config = dict(
    num_hidden_layers=21,
    hidden_size=96,
    positions='learned',
    init='orth',
    init_std_qkv=0.0672,
    warmup_steps=200,
    max_steps=4459,
)
Each number is 500 + 40 x the weight over the matrix's rms, rounded and kept within 0 to 999. Layers, rows and columns count from 0. Numbers have three digits each.

# up: layer 12 MLP up, 768x96, rms 0.0962, rows 559-687, columns 48-95
# down: layer 12 MLP down (transposed), 768x96, rms 0.0962, rows 559-686, columns 48-95
up559:575540493475517515548560528478479538537454571540512548504525468411473478580527469524442476495520542491417522469466481534504476598484526561520469
down559:513516469483445495473523432475531487544418504577457529480462443469407336534507466461513491488495498481499555499486427544475471445554517528505470
up560:486515547520497508519515508474458529502566514444509513527472425529490527524526483423523481505494558564531524423523550486506491529481465499490470
down560:563472492506492503535473487505508474528507546493533435474559547499508478461462499474503488494478460497504499559499456520470487486512503516502560
up561:551437455500563584526482474446443507498523588510519524428518552440536409448538506424470510451557514551485479513481557509469499465481601485501524
down561:517541542548544543550469529575549448555499555478425471483458520457423521616440463514503462463387514460454406518509554534562583519417553533531501
up562:473527492528541478560526485491496498518558490435519503521502537538548520534431493481502518509445513455477451437464521558503485480507437408511563
down562:504506582456469462533503499519443536517500520509495464543464463529481456414523538489533493516504454530500519566510518517473474520552530488473492
up563:487512587452486527584470476503526519501432498464409527552500496576568581546545509523519466454508454538481462488509557485475439520477481454463570
down563:464561486505486501613541455566543480431462500507420503461451483528492471521591463544459549483550448528479558512475575507404524537425517543501473
up564:493483500521479468462526588526466515499508533464524452519550545491504567505490438502509423453448487533432482481505477496514471496453560463446453
down564:475457537527480529541520527515468515517458429468480476508481464584487521466486490486478461499490538477542469448505486422539488544464529499452437
up565:541443547544518530508471530589407437511466583511559399460465522483523493499496529567517458492515474525553546538448524407470530486553446472546494
down565:533469449458450542534463480422454640495526525486508526511552557538542513481474490509519481548491436564530549428566504540494450506459488582553497
up566:470548477476455581441483559526525415465441470522448502543540534501521495530527525427456496545553516380432427526491491508460495508577485505455428
down566:534442436480558519504451453490522528423477502481467473510539473514489518436542510549533503418466495502567561561496540510432455485514524461457567
up567:527481503470570552555567564450459566439470475481516550468482530547499431471545520490521522475488462492532547576459544452517486528385525522562524
down567:494474500450481500419456517604430525516502471465469561513466514472562480594505525529440501477509542418523513428426520536468463548478471512455506
up568:540536393489548451568488513451437495488472396441476505450452513420497544514464470587490513465525523504545429483514539531512437480499508508547484
down568:484467551496546563424474438467520464483512576472408525521494454528474484533547506541480514514464524469515554495500489552487528560530472580480468
up569:546441572485474550540474609502502529572491571466529519580516534526481474433463540471480477500510477486522530460520514500508531556504519486515457
down569:401426465530488499466434530441535569443518423455508535482515529517498515510525570540491558541432488451450539477510516506465466510546509474502466
up570:481552452434461514566502473486478542495419457507449485455498489532562480555508440520487536501425489507487501411480534519537488549473455485462521
down570:395532531423425452454494481546457540501453484473529511428495560478623486489484548512475627512544529491475476464518488492446456494516480478533568
up571:501458500555529471527441495472511496540484545533553497486466570593532542558485525478481516472532508463523441470515507480564482443507446486537504
down571:477511497537452501483540534497458466447533415466496487481501515476562555451520486485490482437466444486516454500458479493469508431446547488552545
up572:450451462418587548533510498523572545479495640466519492446494442507568438528528527466525477463501431398410490513559519456565466551503498477450426
down572:537473532525584463539455544424453454493457601470413466417380523408460570447433391525505425510440547463449456484476515509477525503520553416498479
up573:485459471470548397545480587502491526488438490479481456512427470440513517501511448476495516524472454463594574527487482447511471421482503505484535
down573:467545500521503571490523483502543466456506479527502565504515529520483556497539532534505487522498587555519442491497496511549501572496539469548513
up574:462502344528500511529472501460507465491462499533518522506531484403484507465618509554507514542428480494526522556493449483474508570492437509472518
down574:471519515510554517497464447512509501527529475404532516424539489471522469466508564498484496468509549555497455539505515471578464527478460472516508
up575:576545480431442397470555446477456459515466516505548497568541535468522454517521450441446500529519532568524524499544489508501537553465498487459559
down575:444472502490490532487508601534434511517558526474530504596469541408504570559486494461450560476516494501573439420541495423475479526495467425478468
up576:520518530551512493544471498471487496484473491433436510492502452537597485407572482431548509524520493467505496502467581553401555549590605509526487
down576:468498497477490481488480445477440541533557456522485469480488428540479496541557476539444491530498427545478485471512485492574567459502492461511515
up577:488431501450460555531458402524517533512525463562500498570530447529506465473542565532594441517442498513564570458494533477584561494586435516517483
down577:456484540509449539583435510571500483430518487518477536560469539510526490470521525469540503452574475441510446492477519489548439527480473553387554
up578:516485524510527454458417439510506491535563496541534441496479594510506495525437514435462495541478491517514460422497477517527495565546500421536510
down578:432516518565468491548514461514463490503540489515517500467519481483591563503475560411496494500538518488445519493550487545495537490513411414483420
up579:508549436454489479539456515517466480471418588503489587508448536482483406523509562455463501503524541461504381445487503552540548594459454526514512
down579:518527513417435487479498504485417471539519551509585503440510533490444465505650503507494502489494555531471395512482446467506477456522585584478517
up580:505498484538522533426524466482502517541518548471558462492586471519493536452486485555420440521494468472504493521439518475463448499522485451561547
down580:526527455510567483553463499503576451435441515538549503544517617456496502557478487502525515449478483450516487532478560472505476499505556379542534
up581:543502477486480492535505526515489490485501526516461521513503553483522497433424436576532513532513529523537519483481515481547382515551497458498462
down581:514490586533549525466452434484452445447531507463466505463526504531492478518458515499480462520546508529500491544579506540502563519494442427466528
up582:517454542508511461507539505409551375482494562433481510515519475543573524402372545532475419497518591577453529523475511502443481512430493451465460
down582:498554449491482458530538487561541512462468517526438474483469508493450422455455472470515502457446411481485473501480554506565531487541478477453428
up583:508422451500526471565481499520490493498461444455450561599424542546539484488523593475548527484498491427457516556489466532512523558491503535606510
down583:517570509602441519547549542508538520551529480487528489427483561464435482485530520532468482528472474509555504528505445559488484548519573493559471
up584:532537478502434519486478451513490476558525528491484523486450479483561516506486524493480545523476501459502534601544483473518464443491517577563499
down584:475483566464549523467530481562440495498542538455504493493533496460480538505501539527537548525443441492542471454502497467500460536559573503481488
up585:559530499493462531514462523569446508509518491510479514459560441501527479484496541498495524482516558483438524463529481537567418504454525582489480
down585:485452544473514435453504556521435490438455604536555467508480482474446519485528515513407465520532483518520492453528490460477446406522487509463450
up586:530502486452477509482513516470523445507493521451473469488469483436506515434473484470519493572432518502478569490490498515511496508505520523505499
down586:445475498493503453507445441437446523513466496564535486518506473521469511504464524530480454442475535548540516492553509478496462479527475435489502
up587:421502520505505485565529435447554504505473433456436516580550584510453483504566572532471470518476429510502481543549534455489428535432590533472468
down587:533544464523545425559465500509480414522487485571450438550521532543478462495429557549463500516468523456428479437490475479539473443524547565546513
up588:500502520448500546463486479489496498410486488503426524434520578570474519533566532453549511483517645510469434537343490463466486505526521557464473
down588:501485467550520510527539468476484531435463542489473458483477505499471526418483510533517493486516413429528548549585505586490412529432478399423502
up589:520558470600570495523512468466521493419486501453499493422606544567487486482524472494430474526499489514534426490543488555529512567536531553590556
down589:558480506431470511497512561569469543514520480467502497453501531513596490550525490494529449472543401518503448492525479471525507478487524378508454
up590:452477441454559503583460505470511460502536496478515566530492551537487462551494497505438518531494525561575526505536491492471542542399522454516523
down590:503503500495481435608510481414436498503503440393581541501468441577550440510464461554434495529568441518567499543522559470419517501541468485507545
up591:584548449481470465519525422455551488510471601544550509537456497484501485488446539503519434526490518492472483492520436528591429578509498488509471
down591:582556396511524490469438479471539446493449543431550419564539503550519529507540468532547477518515483495507484518452440495475506506455504591475537
up592:503447542561539461519498461440524488492530500526438533490495476508477529472473508559465536538505491521488479468516524513528427511556500492552468
down592:522540505538573572471538456528517453538533521509514486489559480519469522544494529474546507471502545452509430495528547466526535544491539491496498
up593:526532548482496503528455546476514416580509524452493496536547568492538501462512440497572525518492523590470506459519434508417434477546445533565487
down593:491420542591462495438477516496572537513536429527568540542467477473431460540490551474527432520477486563474568547487510554576521536533476549432592
up594:521459492520462487491559504447565491508500446531493419421486466525475583473506556493523447463586513498501540419497437455485480502485528518447478
down594:507499540489520551559504519530455464484499526531551512564490449552552485481474512500519519520478468532448473544498473441474561467515502444491483
up595:468570514608497455485567562467498514508510453572503526504462561521535402417541544492552446525542459468488479528543532487395445525520492464489507
down595:505432395470531529399459523603463534502518527454482534514548532517537498491443446472494413542561455471580537505433473483442503441531562501510484
up596:555487568479474528523515487478522538437525510494480520553482480466524532502474481491524580566463615487568527508555526425472519458413510445468525
down596:439459521494469454518505475437508469450423554460469465542451508480403501466503472532421525508485530539496444516494521460491471420512535482491502
up597:526489517517457543539456510492511502476468556525496511492536526514498479450475547474488451437444522442514523477534475487508441525490581422554460
down597:515529568508558526557493563508526520467519513512453485499470520507533523499584476469490469591499516535505483505454501483489532481511459537493550
up598:503522552577525513463474515552529426541542552568468451466494510516504408407566514522528565499541502479495448543538526492538470473542496475489435
down598:553468573487550468563541487422536514514540508492538499518556471506561436487514482562541554467541487506466483453519513466476494556495511470528484
up599:444516545427521523511538441459514416558497459484525489549535496578546485512526545617502526490487509573480588507462539516464481440485497497534421
down599:523519484563596474516499537506542492576457562407516557482455468490505508490518501535517459500532509416502491447454510531485478497469486457482459
up600:496517571505534464461523496436515517554496537563506449519476502504451466538502487512480486482450514436525487511451504519482479499475458519470452
down600:492484456482494457519530521500502465434513486468506489500465520488498505473489476450449487458548471480497493495503522470498447512515487480529531
up601:506426555434433517517522501475517509485592520530442480457517478493462525529438492480536482469508506514467531499475559446491496515429503504520552
down601:572552507567649487447435624522532453483545443514533530516441583474508496449583511482526507597499544515526432489527514483519465511510545520548544
up602:522500466539510457540512527482503500470544516555540465454435470525542495470435474563557500442412464564542474485559514567529484477533458473552549
down602:514501458440521547462471486472585473462483545466489518514503542481407514506570545508490415402515530497477471514527520492431541527529555427495468
up603:475533492493486423544485555508494566507517513521454520485539511496471502447535522563392525535526534480403509495434542481591468491549489520508486
down603:516575445476514518525536500477502510506481457516503467477347507491551529513528573446489528444425418421470535532514558459473520490480486543540488
up604:544523519501521567471515456468496517406498504484463501497514530463466481544485588546477507542478475458533500523443507488498572543568482559479477
down604:562539482476498520537554544536521494486461537498521503535505509478554516539509499465511521482576524507461523491501558496483494524524475454488492
up605:455501543524558468566555486482485482411550490438554489514533511448533502467461463555434497501522527484472491505458476430463515474435530597489542
down605:445491572493496483496422454449454451555511449512555490540527471470547487507598437472548537517583470487491586459459461479455637480485555516505548
up606:560464458524499483537493465442500554557563483509492558441464464515537535571477528528503436498541563555465534464486501405490461480488506519501511
down606:487468519578432549467460522460479480580532533476463490421473544562503476445467561484591556467498444506429517480528447541518493451556458503503501
up607:528524467502492480507433498512479540486531423501536448538530541527536429496601492481576504497504528486497539419433532494553452508510437579437538
down607:523496513527495432523482483554491529499510510488584488485505519477514594476489437438504537472510472501486418364488501454501516455492432442440542
up608:529508498522501478476517451449515456508518509464515435563487485544505535451542521507444504471527513532473460497416500541480510505452470548532556
down608:531479468546442541560502534449485511579525538503525477530507476506496585477507500502532499483605456509433476526488478520484544503483548515554483
up609:524520538473553539533463544561494494425577526489551467568523483536564511550491435487487521488479540519483516509502491468559437481514483517508477
down609:539502465563479443446443514460493507504543483472534474486509530515547558412492520523532483474493492536506492493462496543452528504424460502453449
up610:524486544531497473494584481448452507552505432594440483485512529483571539509488563484497433518520509511433545516465529520532480481475440437492547
down610:512579552450526495496552504485496573551536474475495452529600481500598559495573458551548454467545497534545495413437485460482508424500557458423474
up611:494519444454554571453503518479490436507532494523539438583519494432470459459560539489524472491541505561500516532469506466506521475527497444529513
down611:459523512489442418586442502473439507463557592493543476496482548543527539468537518456484532462471487508455484485466507492474422461515478485530521
up612:585483407527411514490537490493573495414495506399512565442532527482543416493563486489530553502524469587536415477561590426557456511548449457554477
down612:488438501433550416531536463396494548533513435493547517483483522510475556552539523539552571530522482461500483548450456469548508450526605563465505
up613:511511494453474428544546453459504486401533476523498430518460547517497497550585435526537550502498585441486468479466565473521521434497453521544539
down613:474407443484505512501534508498588501517479515519471502513487498493498473474520464440560508481489490470462515496563504470443419483496480514504502
up614:530561519480503555544466450460569485525586489515501450494468510526579448471555507507555507537489505539449510522500538491463495480504433589462532
down614:445493497490527581560488462481539447442498536494551478537499479532494411462504515487552510475502497544561526573492498525603540448509538443462496
up615:504471328409479503513482474475444545500490566512473506563564447531482474509541512449503461529498465506521518485535482556540516543506471604581455
down615:526512451441439461516485410516492532579532513491515456422525499488464483422516513382607523455479505529498552559569478455482478492425478427506454
up616:516443440416425428508535584499478519481528468569501505475583460453525535428596555463503519486445464544476475464469451487585473551519503468473489
down616:473453468468518536581481542501587495495498536524560432488493559449472545492505455562483541436490512511510538530480496583422505485458518446519504
up617:477535535466411487545499436574489476575481524496493504518528495489487485479484558478506460541461507485522483474522573442485531532482509422482513
down617:544458480533543552455464490404504510525479487536535481517555516560532495525530445451510465527492415453454515513553502463493433501484562550485520
up618:544434537433462481468511510461503512436538493502520549585541477468512508553488451430515540517566550469467509521539508452572454516503502476454469
down618:450518500514440528510550542477563496479523458525488519537464509497511555516443500526490488528420533539492534454411409432452391494511435505472424
up619:479518466457490463523537476394486470405517489490535532472563389490487480497552528535494472550484506542547518556486601557475545541426553496460515
down619:385484401465549502462514530570512472391574465499538422472436489446555557514521456536497538512557522475494562509596504506418487591598471523516493
up620:484526464439508448496477508481386489498500516478511470487478607458510475520486479578560511544486490442556514404465479537539515506502492557487523
down620:466498540482482609449517444428473597439443428471521557526443511500470543582565532565420563556518554441472544492443488511480430574421623483538462
up621:522511523500497503541509484512500474504503517515516517469503549475434568482529454549540412476531477543567500497478481462473480506523495505493530
down621:481505548491574481567540463486488471527513483522446522490529511603502426503540475486526511455536557517517480565462445515500538514490530552539560
up622:528519511518511451486440472444429498467519521483541468496470518523490484443486577533518537504427468459513516475397439527426484442474508509509498
down622:491494527444527464459458541525463474506501467504473484452478462441537473538497481478482536439504520450479503430549501497483462625503479509508497
up623:501471508513577473535528576560456476507437546487498482487480444497463592498537494438484503507518557469466536502496558532550517502599466503449441
down623:494484502515514488503578460559531526554472535490533502594491476551529478547519474490512463518504536515469517546478476492505544490479537451531517
up624:534537477561520521494487505531442530480508483474522516483517500532497516473503529475533493536473516525483496486567471380442536508522480479458504
down624:516479507490513439530450518440496469497512521541496416533516547452535512501471514478500441419507501479428470511482521509515437491477510462461494
up625:442483430505468486581522562468477495461497531471465517438535405459551507503453572485508525512498483429442543477554558459422467505517470503501490
down625:478451586553510527529460516522554509508535515477414454482506504438532509507490468546538532422498459520531458429502471497545588521542468478471463
up626:497626483460531512468555578576569501486580476481455517508460519499458463583492498521439459543449488480487514481442495484517506458516439460547501
down626:464465552486452519541529475533509524535480496441531470569535468463519482494532541494518513521552519467541528493451518494480534581479515561436497
up627:474571469517552490529558487484397458468529514501524524492469507503517565497475473537534468466445459535521532543509491497513497517534481497527483
down627:492490524478500478440419507470491527447473567496463483465560499519508488469486480510489557559496489498467476532476512549507469551446510475485563
up628:443561524526410524543447488546497467436541489527443525466478493519499557535506533513536518462430447448511507490493502480524563461436505492552520
down628:460497517487478476500478457506521501456495530513484499474553507476466539512479556436554556496505506478529507469563573477468491487490590500507517
up629:530486512486567501514536496491493562487470511522507477534508478465573463419512438543550519515495482532592463547486483546536504478464521496539546
down629:518508498473485552524468522495517462502508551533485518451513583501501527510501541484504508488501509489464527544546555463508523497546504454534428
up630:503484501551463536516504499532423535443492493497478467526442460446514445441464457543500565484518499409485460473504455515475488544509450479473513
down630:571404423478502566575505520496467466471416577552558464531480451512537476530461481495445537549492534527495489545534475472502446479549487543513511
up631:531572457526457409519469485492525464448502502487552559454522477525513522526397506544426520527408468453525478514468556429551449484468477528457509
down631:562493590501447506510474558506521387484573543509502506511498525531475568459510530389541536461501560523431474479522561478466543516445489460449480
up632:494478524472481518503551509473528527548482438503476415464477524544468470446438485459497526475458482499440493510539497495497518495510499469499492
down632:520477498500467493536513518476478485482493532519512536494491488461525503509487467461505498520506529496576484475481558529466487526505479549491506
up633:497542450586450518489541493442534490500554529528429511470506495503524468526524548529447456419485444458579530474549542500461509486512515504471497
down633:509615511501463460477501555526491562515530563540511585491456495506549526529513495582478437553445490484499504481516472501443507479545508445504535
up634:469510536529488534522529453527563492462544478523458477548639549495479478506541548500493497517495496599456487464504491473484495542516538506495445
down634:489449444474515504469548578425506500516438526490486483510454477558492534517505466484488459483502537485496526470456491524488556487459427465503463
up635:455574413508498517487492479484505516535456506501529549488466488532535434471504503511460434559486487553470473492548537541478512546514420471527502
down635:464493474481538462491532416444530577527557514483403516498516525451522513531521566504574577424494422513528472478531552457517506580452532439550528
up636:540485564538476566550569522485539510505516448467500566466503562503518438612475496442478517515466523477479523485490534471598498495528464521477561
down636:486458446530557446501443511459504555460562467493447515489492480442476542495471467506462486527496450488498492520537494488584521455517441502569549
up637:490600483495460482564506530553514477519502542525506476462517480460460439499522525476511501448492471481552525548571526523507481549455467477510461
down637:522455519544479490464475472504485491514520539520497531478531514544513493495480478513494524491498503506517536481535518456538470515520478508497511
up638:466506411528503555542563461471538519437492534532489522552488517524458426410518521561519420505422525436567447543516528456558488479461542499530509
down638:505440474437470470451410472531502450539570478522443507469575454501563472510586507568469520419562491542532518511429578489528572429464449511469423
up639:491454543539515513536519504503438475448508543460463466501515478530482501438487509460495532520491457520454427459570495509561506489504515498551511
down639:464496498486533522535562510589457576457425446537556467531519430544479516499594454501455438515439460488547496466507436466541543475527447526540465
up640:586463432500532462565551488392511478501425510430555480532495469529464462528431523492475526440498491431487577440542473545507508465528470529507488
down640:504568455533437547522533461533581524447548516549490470528456437545581543441540560566584549540513407522497453457498466517459508432537459563530496
up641:495417523530551440539460488537470499517549510544491485512502484452571429489491509519472541542524431532511485533509543544496497446493492546465453
down641:615536510501413478478514529447517484460397423509547511541524536574490553473529538509507510525559535531484471557512515556548494498450503505488495
up642:523523506472434505508487480470521502492551481487434519489509560480568520473510520514542481477483525517515527461502560489485514533429493468483517
down642:528557517570491544462458463491459536510483493490505522491547519504464455490543504509519561526484480514551464509558493467488560527487479572516543
up643:469552498460471578525475551464470460465471442491499444509557550508494534528435550528455501516524494503480491507471469573538529542471460536536485
down643:479463512519498434572446513499599509466505467520473571504513516414450536466440458520485522518556507435497528573487441505455454503595423497486399
up644:492520525448504428580518539529455525460489566450435515456417610544576459526562542485598462499531532471542556499528531444507536466528462418497495
down644:517486527441534464449526396512515477565483540477530521378544517505542567530501442522545534500453495475496456517464535418430534560526529517510497
up645:523420485444520514548504544541561429546461483580546439540516475506534504462539562451529485560501543512491511516542504474550432494429423515504462
down645:641532566467466563480486489438539457491469431473513555577529503553539500485626458588512562509525478474521463560416488520490515574566430560413464
up646:431539507472439465436515520467480490495478477530490531495507541525552484559510470477497475551486525498475522476437536516501485502505455499495422
down646:527462502505504481478402564558534561499424557518508453473510568494438475463490476547468523509486463525542454522457490506513534479541531544494509
up647:512494481499506580563474513488483527537553489485538477470487497481535477549466505537559523460552427465601522515507523495483568536475520570416471
down647:499494502552522517480468489448569498509485499539444538508498493485473504468496447533525511466549506509452487482503472515565490479489524511456507
up648:472599484501468496499541504539417501518489464534532506538596560504497484468526541528543528545533483533450488520515496409486540557483463480512436
down648:511378552458497501540418476475526528488450476441487549571481459482450446465453537464471596566436485523483467515444492452471485581543491499513581
up649:488450581535485533449468462517555414487471574451481517466485541507524413437491474436496549461462530425451488519573510507501520456481515507520478
down649:471473477441537478513524537430463556494476452504540522485466490448494510505455515485482492505501498536548482568474478462554544535437484495461535
up650:522494581465559491499549503490478509600544511543522500512511512563543517422508427525496407482475531492536486520491533479532486533540494530517462
down650:537432505488476487513474495521500507492474525493500413499521518439467472432463555450551566528468493519504479377579582448484495481460571503483470
up651:505505529501532466526501503579544423489598480514558535520418576527499484490507460479503497486458478604449530503480503472449462542423482431520443
down651:539590473508525463536481491479484506532464536571495506535571463466442569541496504465491463507517540504497527549537475426470423505563524474510519
up652:430470501512474518454499486521540497493517404506534485537379474495485532528491432526470516508493521472455510489484522519480453497531458488453478
down652:543515465480518484495524522513472488556518587516452466456522498529473510521478506465511472444492499461522519493500517483560453525511547537518450
up653:504542582514523484507509472548574469530560524490481447465536533517536563483481478511500470523492508477521521513540471571467504541522501452520528
down653:557488469495441504494543456413500538498504494478577489524490557511491499484474562517468505441538535512493568499487471459478535512509505497518494
up654:511479509463501449507478508468495493427496543494474511503485519463492453512488551474534487508474502502491532568573473604510474537466517483536503
down654:507467477509491476476490482525522519447485539526503492493468457545499426434556482469499555435513514506491531481507533445538541478448494596534431
up655:482489519508540472478546525501536508497505485519541408406510429463518447472563522513491486437547453406534550462512412437522520516572474471504458
down655:467458512534490517508539501486481515490489554533509504507457453531499522460482500520476504471555524594477461509475521494506507428473490508494453
up656:542512498564528429546417438475473529623527512453509535528495482480540535411497546547421479482510552517470468463473551510502448516557556426528556
down656:389414554469431517465494505528471422457489559589538512528530498431447424507512502585530451537460478456522453489549425529433422519525510543468522
up657:518477447500475509495504530490454483437498463499490485518446475517492548511523469536516490483469487529544506528392549488520540490496474494512518
down657:498508505491492473478521511463523491528530515546521469488500565497526537477525516485521488520493491468472503486552479488527444462484511461504496
up658:555508514501445560473444469466456466438509486499549553498496448449509467495491553432506505532455495504516537568447492592551491474458510515543496
down658:453515492421503389524514531467482551546564481494540488505526576470537509506494494555463494541530532472503487412539492420493483544477475484515490
up659:426546500551499498479522451535460439568505484535602436459513542549530539514458475519532477555476537532593450490555502490470521476511461448532472
down659:500528483454529441578599513544572486527463497511521492482484483490545462491547488537482543498470415428471602501536448484492506476514507489536509
up660:464553529472486486574510539467508562521455522526446479478526545513521540465455465484481440489504495438504471475547492461477472482471563475544552
down660:384476486534517524481511503500458524500508519470503542496462581510551489522450505530537532463531464461514513519546463519508479427502503526440473
up661:487544418567515472532510480552464458496486495567583541471488536466528504529524547494474497496491557502460516536512408488471477509503420428546473
down661:505451541508536514510529488520518460476528468534409473589582471440432477522483496492510454493472575564540453493435469468531486462477530491479546
up662:460492484433468494514504497487473472497456497446445481520533547430540538499508553476441547470380540505583475542450476490480479508507548501532539
down662:459478463509504499423518448495529501458464541451441503467559400510534509465492482389442490523551499498530523462501484503436483489487456432525528
up663:501464520506544463566492490529489539403465486510520508527549549531461470476523461409520477547494516442508451516418516519501484518485512560504502
down663:525509563518466583558489480497495530480525450512457518487480523474517519421485504468485477489452540428524527462506495451517489475568466465491509
up664:599512449498429431490446500485515581489489570450473481566492454472515523457475469457564443462453497508468461476545533436535491494493509475506531
down664:511584543463462499525532500483534636480512544427571495520512433543555494478579493482486501530450539595532622505529428407424481579438445580540530
up665:528468501581517446535553542451506501519557465573482515417503524511460512472480558480492487513455507414458540566447510432472524434545581407544476
down665:548492535516530508504475491502450518491487494487538499486526567458503488494473489522517509522536493529485464476534493458526499507416537536479551
up666:552481497457523526505531510509550495466604455486579538475516540534517488501446515528482481526466566501519505512495487513562518501543421483458499
down666:492536461547546501573516435497553533442499515554540509534508561497466514446414534515498512445529438533552502539551532524505510588527574509501472
up667:499515467470505503494445521500507485491558491487523532592522574548522519534488538579502553527472531409437521490520518542636515484536482466499429
down667:530458474556509526449450479479532554459540423473435480490435554509482532492486440504488491564534458464519539449509494508546509500510524444547492
up668:557454474472482584501479542463525448501457470537468525512524468490531500543560567535558480438473495490542502502455455471569527577465514500498525
down668:426532517528415437488519470479522487490516576527515441504405488456456479482505471503463472436503495542476498521508508453462456482493539421499492
up669:546465480481449489491575545406482496511568483488488522470442489485426399486452552425452562537468492447503487548460524511492488450556505498540468
down669:534507456564486513440454535542529556502497475501503513495465533466510429508528512402525473516537387461440465505478431518500552411572477379522501
up670:462464504493517482481538476480526509523463469530521529507523479491586483563504486438473474499486502393465439482489521479543443470489544528406574
down670:470548489493557492441509477468484481491542521539530494456515506434476554493491524447525518536509553497430450569478458493485464533518491573491529
up671:450533498432559486570472517487526460456497490538475524449566486511522474446505466486591572539457484476506548546540552431495501486545467431524406
down671:515494551484516490526507526514515473559509443492527469512469469524474504525465504531476448546496461480482523531495494569536541438455454535443468
up672:467495493529496532458508548458505471446545534486497423590476508499448550524552495512483436585478532473537537503525506459558480548473429496529506
down672:574440452508434519554447553504465428572526486544576516504487500546494484620464574514519472482535471494436500547484473509546484531427513552433527
up673:506484544463575485472501457445476479534506473500495542563450505597531452531525384528475489498457500384486486402464535559492483592443491534509583
down673:512465470538482461456588415492376532487481466540550474507538522430550384445488443415495454538520412573463524498453493550608522505504528556445627
up674:531534473493560453490511493508525563541549482481535521502530498475528544515458526519477486464466466505460535540499494479490511485473506523527549
down674:507487523457509514428492515549524501446532504512438513504525511464488479455534475449460539457450490485543459487488502500494565471428471535498482
up675:458500509528403408523543488428515438498558480553493490534542513512444514531458492478524517612421481508547509530559464460519507546517482461455453
down675:547568528421534474553575589527504500513506569484495454514443552521596493541436542466478420458557457501503474515533516480524496434455492442465530
up676:476455473395482500500554492513479574474450443532530549583450553556506513465540468420486517471500513455545528491510513495465516530525396489481507
down676:543543538508480511469514460464489582532529543442475498475512516500524602493530526588474518506480487503495494519573506508514526559440511550527500
up677:488460495362566493525461545397464498501514422530481447494500427602489508484518527522474440508456490527501537495525448485410394457531446542511513
down677:524520544540441429472554505482510505588491461420457517496500546495460538511448604532534552543483537487453512441495557575443546509493527542477571
up678:534564423454566540509478443499435519521433492469530436556491513508439446521479521455405478527493430513571549532474574466488514462521475478540488
down678:477488451505434520494456412451508483517470464468559520537504518483489496531460496513572516454514559524486487444546503432507451514455475565500495
up679:472515448542575515611539504496485482568578538462502510490513426546532407460533512497500521494519469555486510482499553459397557499506538490560509
down679:515445559504515523434507489492495493500472545443431518506479549459548511486455398460467481425441521489511535461474550499486515468532519548508473
up680:444504474544433557476480496471485523463501565448487563528489563495525578516566507489461502500507513532476486420451500517527499501427501472499482
down680:532483516492500555475498542477501511457455506541514511503432468513462461482503469497438521497519529540490516486529542535520472478489422491508474
up681:551487580486469523486445475501491457490456451474520431492480469536549523489546514499460482459507496475510511533524514508537434518517501433518523
down681:488517568463461480457538456498441524444465447458498517531494467513456481528510504494514473535488513437435445565502490443424511456511494535418482
up682:501489484473510493564469494525533529460493482575520498475513510479507534524564610543372490522489465434452538476519509463515515542507530477503438
down682:475492536562542484436470522481488502481448465451490456526510510511499505514425501451439558444464501437505485561553490504477440450509467526513539
up683:435498468464489476551430523445465490536472534507406515579519472523533563497508513505491441515487519567540549480462554489489478531453462460509398
down683:556511421497552486554497496503481524490466498504468425468481514521560427498506466535468505536504468553508485480493472539466594479527502500522513
up684:412472570514395546481509485504456477521549493523487477510511492569547504466564486520488484446492549578506476458608509478466405499529466446529523
down684:431508532461566570492452490501521544454478502508524521603564521523407466538470574434477490399554517485521478475519455561549463551513440518483477
up685:559485461444505517490520499441525450545472430524501469522554468500500516482512581488400573507511504476584505506515473485533429532463480489486571
down685:431513477561492509501472390521588508495426496468497540477494547454533430425571527551448548541433519498481534494549489480456449496444483437550530
up686:497416497474459419543510475514473534441475500455505572577579515525504447494466510426520476508465584425576454535532392454546442493521442503550536
down686:503507559553447553455454463530503446451596574542498496608456444481501471436506544501520578493482495416516574510431480464541530488436534507495489
up687:512473466501521429522506586581613433475483543484489500547512539524498472478514484545553470484432504565480487451503511418508461458496507456529442